{
  "n_layer": 9,
  "d_model": 640,
  "n_head": 10,
  "n_kv_head": 10,
  "head_dim": 64,
  "d_mlp": 1728,
  "vocab_size": 12723,
  "activation": "swiglu",
  "norm": "rmsnorm",
  "norm_place": "pre",
  "norm_eps": 1e-06,
  "positions": "rope",
  "rope_base": 61800.0,
  "rope_fraction": 1.0,
  "qk_norm": false,
  "attn_scale": 0.125,
  "bias": "none",
  "tie_embeddings": false,
  "parallel_block": false,
  "extras": ["local attention windows", "value residuals", "skips across layers", "capped logits"],
  "init": "uniform",
  "init_std_qkv": 0.0203,
  "init_std_o": 0.00478,
  "init_std_up": 0.0203,
  "init_std_down": 0.00291,
  "optimizer": "adamw",
  "lr": 0.000673,
  "beta1": 0.9,
  "beta2": 0.98,
  "weight_decay": 0.23,
  "lr_head": 0.00504,
  "grad_clip": 1.0,
  "warmup_steps": 452,
  "schedule": "wsd",
  "decay_fraction": 0.667,
  "decay_shape": "exp",
  "final_lr_fraction": 0.0,
  "batch_tokens": 131072,
  "seq_len": 1024,
  "doc_mask": true,
  "train_tokens": 1230000000,
  "steps": 9385,
  "dataset": "wikipedia_en"
}
Each number is 500 + 50 x the weight over its row's rms, rounded and kept within 0 to 999. Layers, rows and columns count from 0. Numbers have three digits each. The size before them is the row's rms in percent of the matrix's.

# gate: layer 2 MLP gate, 1728x640, rms 0.038, rows 169-194, columns 400-479
# up: layer 2 MLP up, 1728x640, rms 0.0371, rows 169-193, columns 400-479
# down: layer 2 MLP down (transposed), 1728x640, rms 0.0338, rows 169-193, columns 400-479
gate169 099:567491576515519373517610483543520536457464571565465467507520577449458524517515547517508472462547517491498456493497468496510542503537472610337491614433560504492534497466480421525543509498481394449490505459449504470510540468515542435505546510
up169 101:529486506570414550462455396485553457416515462425557541512517472524556512537476513488464511545446523531439535540445496520511431496534492475559438489423497386534489492561514464527507522558540517579523475552465488536519464490452467425498571503
down169 099:565445551548459491447583496604516507473498468396415452445479535438453497531436529523432554527481466496458516454467590495560476589496490577417519547436578483506532449595519443504570477476527573551461484504408479522618587418521520542573490422
gate170 102:558494503481588458510536476474476504402489444466516577432507529516460502422465594475536481570592514532480504474428553487522464512480501516475505436453431492454512544575575498454380473504492439473484502507490507511497518461550505548525543480
up170 104:450478490381472565524569483563476436484498522506487513365524437521532510506492479551390500585568413487437467562417547540585539423631388502586448467581526551449515501503464506451530504509490533523386448516488380524496426480465461439479605575
down170 104:452500463378526475591442509488460410532516467413523475532636449539526525462520507510526499571495506380468454488427476419482499531554410504549531558474557536442585529505517541530490534570533500389466460487489445427496459482460551522477563521
gate171 108:436449598465528525510512427447565432499429485403554403487362436549457467523509524462458404467518533484528501537491574514559469530428498495473576510483394563453397547516520457545473504540497436537493449513427528402419520524462404450420523463
up171 105:465495474509482391507516580489483527497556583532428548473527549410489506489446545492476474440612562384501485455457420516506518546591435542484522476436532457469504629459528467537454535507463493536521473560423536494461451464512510529532454467
down171 102:565460421431511505426458514500603523507558511504412475550337525502480551477411495494425489488561495432608494477506545520468550487583459482548372499511444508456570602473581469564493469531458481546566482379463524539483541582561529564558494489
gate172 101:506476552477519562458478448462446521525450407559455605580441490542429438519550607513562437517493531483470377560552506477452508530492585510479478457441579547381489517548510518480487496407447467569453469500469503538420516510479539536467485552
up172 101:591535531529568600486496509530589541441481506525546480490482535460483622566477516538443424504420529479432458523579576513588532490500482501499411559474547556510476477564586546396559465513470489450475504521444495411529587479511365470449470488
down172 100:458532511441491452493436539430505466437506577445542482534551435434447549523496433450462458551518469547418468487499470526482523362438430476534533478560542445532447476442508589514498491491517530443496526464509455522410449572535425530513537508
gate173 103:527471570547567456521511518541504530391512524516494536622472562485545424550543497593501460564546481433557547505484522540493437566497447450435456404468501504542490517559509471610500550513548465491494559540479489395472521481530567552461483488
up173 099:469450557503523452441517443534433531556470496446459488450459422557572435563523491428544594642552529525536492586565483481512483540536471490432482524460477440561578524522468522418451517436563392531630478504453497574499514456485563443472470527
down173 099:440589559436488497512521463434504553498536484488551571508492542481451526462534469552595478541413465519551492403462528458384638547575487541454504469433533590408523482564513468521396542550512550473458467472533606452472557561565539603443546522
gate174 106:482535549433502442535484539559525453550537513441521547464513561543526466509451517550495519531443505555476454476395457567517472491510491575500534502492479471540464520493529477513531518573544627555468429431513534461554402467477460534530508503
up174 101:498448504444535532511536511437521525482445545468544500508557567529364459480480413472478472533500486534501483489484512515450502482560494518555465493506543517565461450409490508554488494534497461444543506479466484447407449505596432522448528490
down174 104:540452545503480634458493471507462551482535468503558450605358469509560532432528442515509490410574568509528600506517558382574536577552523429540493481472551504435552479570483505484480529511480434389461562511623475543511511554420555482478450605
gate175 094:560508481550582542497519602486467575420561413536485550451484485492471475492519551483514418475439446522423449567463528510522477533456581493501497539565503516471500525548431505480592513459495501476459519526439592509558553523415530563564561480
up175 096:491464493442553498430470601431525448459533472554538450445501482523576474491583536492532507485512492556551483513435550470417482515532492480483491572467453561495502461571476558510460497440569458466480538524460459574579554503504462486510565412
down175 096:479443511515606522607518510524550467588414536565458477481402439566444377485616469578445530495466490508436522565520539543488497489509559409518505493502514478500589399488487428447468526545421489459433567424493381437464613394501485456481586479
gate176 103:473477567446566480534588454458522611626538537373454442577449538511577374550437518491460438460538459494490409544455573485461537500449428544567410526502444571448588618460565582496580499416456513568517520503465518601565496462389480520454517534
up176 105:506488467488504530537549494523528493490458445420564559446512457446447451439403495491373504578468458505578571479397488486387482520439368447496421497509449520470557542537474440471482446495536536457460414491446504527551429475471458527512466530
down176 104:495498460542511504514484466527435483501487491610490500533521415489483499508493481515578603497445537487485469442501564511615500475531528503437463428595477412682460412507413543496481548500459546444434457425480444490568477625575547464478483569
gate177 096:537542461475417517429531517537534377438540530473471505566463458506622487532511472546536611463594445536539552508436533419581459481442488505498546402471469466548511532522467564468490604509462483436550519587495489532446443598555502564559513449
up177 100:374485391484442553476517434480528520426501409464476481535510441545458477482552524512373488526508517463598472506460462544459486548451511465555412386523555557421552567376498470543492515400552485627475487458524499444509548388512492585462532516
down177 098:490437506434548492573425427544543377421527455469426534537391476497522503506590494512540430433593558543515605531535532534476543459490471446440524519558475461516618477541538471458500554523524423501559444492532442507520505448466481579501589488
gate178 089:490539513539491589568483508478492480510428544436468496518497478454528554416553512503537426434533486491508557479529437541413469533516493450559460347539552464456433461520620506490475543489542487473484493590596410508522542451516576381507490448
up178 094:513472462545434606512490527430533582430389423459533446461538469535435492438457531390582508508470501467517463530461592533513456498519479522478487501503465514518419549444572461378494521533596478376492518496462540431531433480482480461496514458
down178 095:382516547534501491444489490433515484485574486487456521446544444484473411557480547538590552476480516504523496464480452498585554463619548478525483497442465533498415486389522488541474472562537504450500576501406471512417649522429477490445464533
gate179 104:435491546469519414642444401494495492559515534491512475467518521494501460642443508446436522532516508489468387566488518521498489538474499558495501440408472516555429468530501502414494534574457455619506514471397454462567454442419527538519408557
up179 104:556440489534468543512588463565455540492499420497534480540547533463458480501534521546502541557486506551515444480425416451538442420521437521470485579497466414545476608472471522562577541475548481488487589522509534536481509500606553458554515460
down179 104:544505494615520534511412475464448505503478594456509456571410521536495549415609448545539490526551488537531539492472510470589496488506475446466512511561499566551517444532621461540448506524480578411507502430410503604421517472451478465477495505
gate180 101:533530521571511510370465444548428492496576552549541414589473520497445414387505572528488330553495593460550539500468445525548530577582476492481534529459508596523541453445517514500486555589513486482496448554513573519456500524542519517470511473
up180 098:478530565490531534460530517492516430542447412529501552455436560467618485562499489563609470505450499533534473524469501577528515544515459515504485525465454426385540505548530469523480543541486541471550527562430410459523508501522529535409569539
down180 099:544499534461466487482593492418481470468527554556441487500330471500427486457554495488512531516565633537499521386460483525483503478499418472521487480512542510442541519507470534521568579458529537476466456504581541448527575566520503383495481530
gate181 105:536477479468552624510528525510538471511427506478536428526476491518658532533458544541524464500500581571491547539560441478440529593500520511464506463460585588554348426480494471462450525597501467433443532463537498499437554517416472521457373447
up181 107:446544469462549558529548485520488489507529531491658445510525529507565567503465489443573521504494501573611520505530460518484524465488505520469498438539475442376514423529558567549485504453418487420499517507504527502440458505464573454448556517
down181 106:370491570477525445532537492517484557495453492571548478556564450473467555584506434455574574516430561541501517522536537512479499421483549516419492547493587480531565519527547442553555481508551488438517464469508472524541488516449474524461462495
gate182 103:480583515434465547501476411479612529502555455523487469468462451548495527553527465507536447543494455529483459495500544440462411542504528458461464507501463526399545520478527401555462440543458512518581539587518493497490478504454523515534474441
up182 110:564546539460551500541514437505529474504505592507515505531526531439523469433522474549439425488543511505497409503545482596480505514510467574532464425461442492517470379528513408527497454617468594525567430510377502537483531419517488459458512438
down182 109:527594507441554537552463496553491494440544375535499532526441417479455554490541497510509471445497574395491514473552462463490490458527484457500458473430516477532597546517537614559429520463536544587549496459513506524435469476530512489442605521
gate183 103:494537469408447496491503487584518519555469433519447478501519471440440419578513550594434519504554517440506484498471537553494449588466449488474466567407560553517469468517467491401446469546545516505512465605358558491578534453500473514447491515
up183 101:478541547501501583492495530494375531487497507406531484465520544527494510363469502434491477456525524568400443454476556367497461571454485503406538569485525538572430441522452488537569451485471493525488367530538515435460508433527520515412474543
down183 103:482486514511400459572536563512456528497423458454456419468563515469451504481464456591490499535457482487479547518495466476415546458517562563436468524513495547439523425389540557462439507568487522558439550478449417545450462502444473460477532486
gate184 101:516594480404533532531552512585525559526530520483587444500481618558512387504503472490458512361497556552471487562500549412580529532550554517513449428516402509516458417582535438541491533452532549501483495496540493410463461433455569468416469514
up184 102:530474566539525514429456541482505420486613585527486464512530423561448461569466561490450473456431418548547501463588482466546509546571509456486466578534511487530496462490388485471487580475538453485526364570555594530501509558430489517401516522
down184 103:513490455544463417541478572470455576526495497554395478448409456489512410554434553475496525462535529521455546474589506563417466554424454442460473590522535509556582474455496557520447472489549559470414447560463481476509484571517470499514479472
gate185 105:486552530461477608562485482422541493542614604482587504509489525516548386524488436539390538585550548505496483489519457466563372501582526495559485459500479546455496472505509474373446475580551493529524481620521410550530500443464441465537493485
up185 105:422506542484518495583497441478432461490492538532459490457508589500517486516487474524484498388503529430433433439539519577481433524530497461527503476489530479518576517497446463411554499456496467543436459514577342443522479459493367512460500452
down185 106:500531496506523574529575619480522406445571503465510478467505513591525499551464461450488481434407533454484497520583529492488555444574477429392456441483490451429512555465485527538505485502587451502434531412514484527521462480455471532534493475
gate186 100:410465529398493505509481384541550527414546585474484411462467475487532421480407519474460341451542490502457466570421427435518514426532518516595487441481421478481480559484469511512556504504518531517489511521434478489505493457449487545478525471
up186 100:480444531524496478458457547521526484572542608562498540416488437519438452474510395575483471576471483581435474504497509486630553569498580484511490544494425495498521602416486489524517503423563465483527540431579505511540578534559571435517487466
down186 100:457452434513553536515521507477398502565459489477431480589326540549539499501556574478479435384518459411531417486499492455507500511419540584530463614565430429533468442482581481496493502481524454425447415537422433548482469520467465510508539483
gate187 098:494490592541519456485604459536539515475503412426554534569505450565436477448482520451569516425562526440535524470448516524448402494408515536570483528422478485466530466539577491409481474449483541533505437538505500393528521483466559526496577462
up187 100:438445547538380517541454524508440541513446509449478550453484609534443464534511535467396408497474571628490500525531477513533485492600505484457484502571484412462463412507579427547457490424563566421536490517453511527524414427502469544403567540
down187 101:540483462475508500542428568454430537519479441520481504530523472504530498552581500565408527549564506466545518542546447526584579477438516424550545488563483532547581602533576516545526424528445448442498403343463578495465477529610500544456512480
gate188 096:485447584465546502485439606488554631476537535456496523517483471557550511414461484441369483528466532488444445528445509522498479476402531533499472487478443452382464457428476491494433499456549551450542523527495592469506486442546415544454451522
up188 096:552562442593520499444490547479487551479567376530432544477487494436464512558521368546500534530492432506423565553517568558529496515519536398543561536462443485390486499445420640506442469488497462544450491498523518569486487627476503646466476503
down188 097:472519456438544517442549514543501479483512498523542518459407569497561528489534498445415540435568515443449454492417455543438487525468506505615564516493520519475455477512599481486465377484462541473495493455422523490537535460470512503452499527
gate189 103:488465516385579380448514450431582421447467570478501456499457480505455469498535573513618439564616478551379456417446452482621471570522542502472499457565477513498436542462507561494480493486572566564564498498505488489497547486382486536539498419
up189 097:369421539484498510538382545551428487517518538456488475462474499491434488412394428567522541553545439417562511493496489585451449523585551527514531502546497491524430571496448499484529568630408467465438546542487543379522454601553520455450551564
down189 098:583565427480514494457541540519515478523511523492454451491541560467489444534529530469495520506548543390517496306486495479438495457471550495517520450384488487551443513628483534389508462453552461627505515541410451585456530497468511487559524397
gate190 101:459621523562494507424463469551506453446637494525556509461504504572426494536580591550513418523477540466520450485573528547492440503446507528431411531542443545480456533480545549533544559484519588560426453564593432491461424504512437491533515577
up190 103:421421493508399607476549586571559578437515556580428532552438496397500439474438524534500415566517505515474490511584589434593567460575580491407497450466364493491489496569493511481567573493444532510521452528515472495593474571549489537466509481
down190 102:608528492597568413498447459471618489593538516465446545512412537455470420530519515518570404521482491450511556559559482585515586542416412397510541505488471491580494488473524508521523574537504557403452486405445463565546541377535476589505505545
gate191 105:501508635599467560456541522552458514510467537488537516528462651498478433468472540470434442453507454520485542496521475496420496578516534463460511458488523449497547412487499377562552511503521410619520437442460486494461498471453559517485438459
up191 103:512486478477518484478505499504470504481647528496532449531517522507621573569482435485465454434389555470551558384541549435500502467528523478459569502436406554519519538427511523550558543552436480479578511446457421483520478471533446551455517433
down191 103:462480473495442568472545505495587501481496502520455463531536535521624508406441456500502560474570422490560466457474505456565509553488481489531527499474531486591581446429559469424462566433455483588510617547543530566489436563469558498461548468
gate192 103:429481477478581447518494436523585421519514386503503556512456455558505420474413509516509486576542398554505526551493489526541439513462535528467434545559474549551479511557449536487517549451450452507502403504491438541517531465411567391473486575
up192 100:513447637427518507529498424571528512460481524598501482481488514512430439466576506498446456549446526596488497508506424478506528483554497488598456470468577505445463550497527484538493498569519464570576552581522529512521533443509448444612467536
down192 098:582550533447532500403458421497501456499597441515581525491642475508540459526467562451460509503450493522468575574499390476403461513484463491583452416494409507490490490519561550462420511454470523515542477581456580491546543496543499440585506446
gate193 107:528526447466514580503505399503578513522556614510421394584470471559553416486488602499512470522415482515496455606509580423532488516467479470498539444539454556413499485540559467458503606613442492457476452488531517487387578514461504513467530493
up193 106:463523459527536432501402504545566544442493457418527419559488532523462478490457534524551591611476559496428522435547436558564474450504490371490459548520467472490460595563543613411552531514526505388478474529512518459425479477569575513437475466
down193 104:514470471565531419412496587573510614415486448486440556475516525572492484495568525473464500532474531444529496454514397499541556469478573452459489585542515473444520580462529589497475479414398481345497427462517461564500485405508512519443472507
gate194 101:522570494535453529477581473455580480464552414529573510495468511536459488536499473399491399536482504497510521508505472511416444510505495513609349383441563493513483421527496469468540544477569451478518485379617474447497407547477500571472527553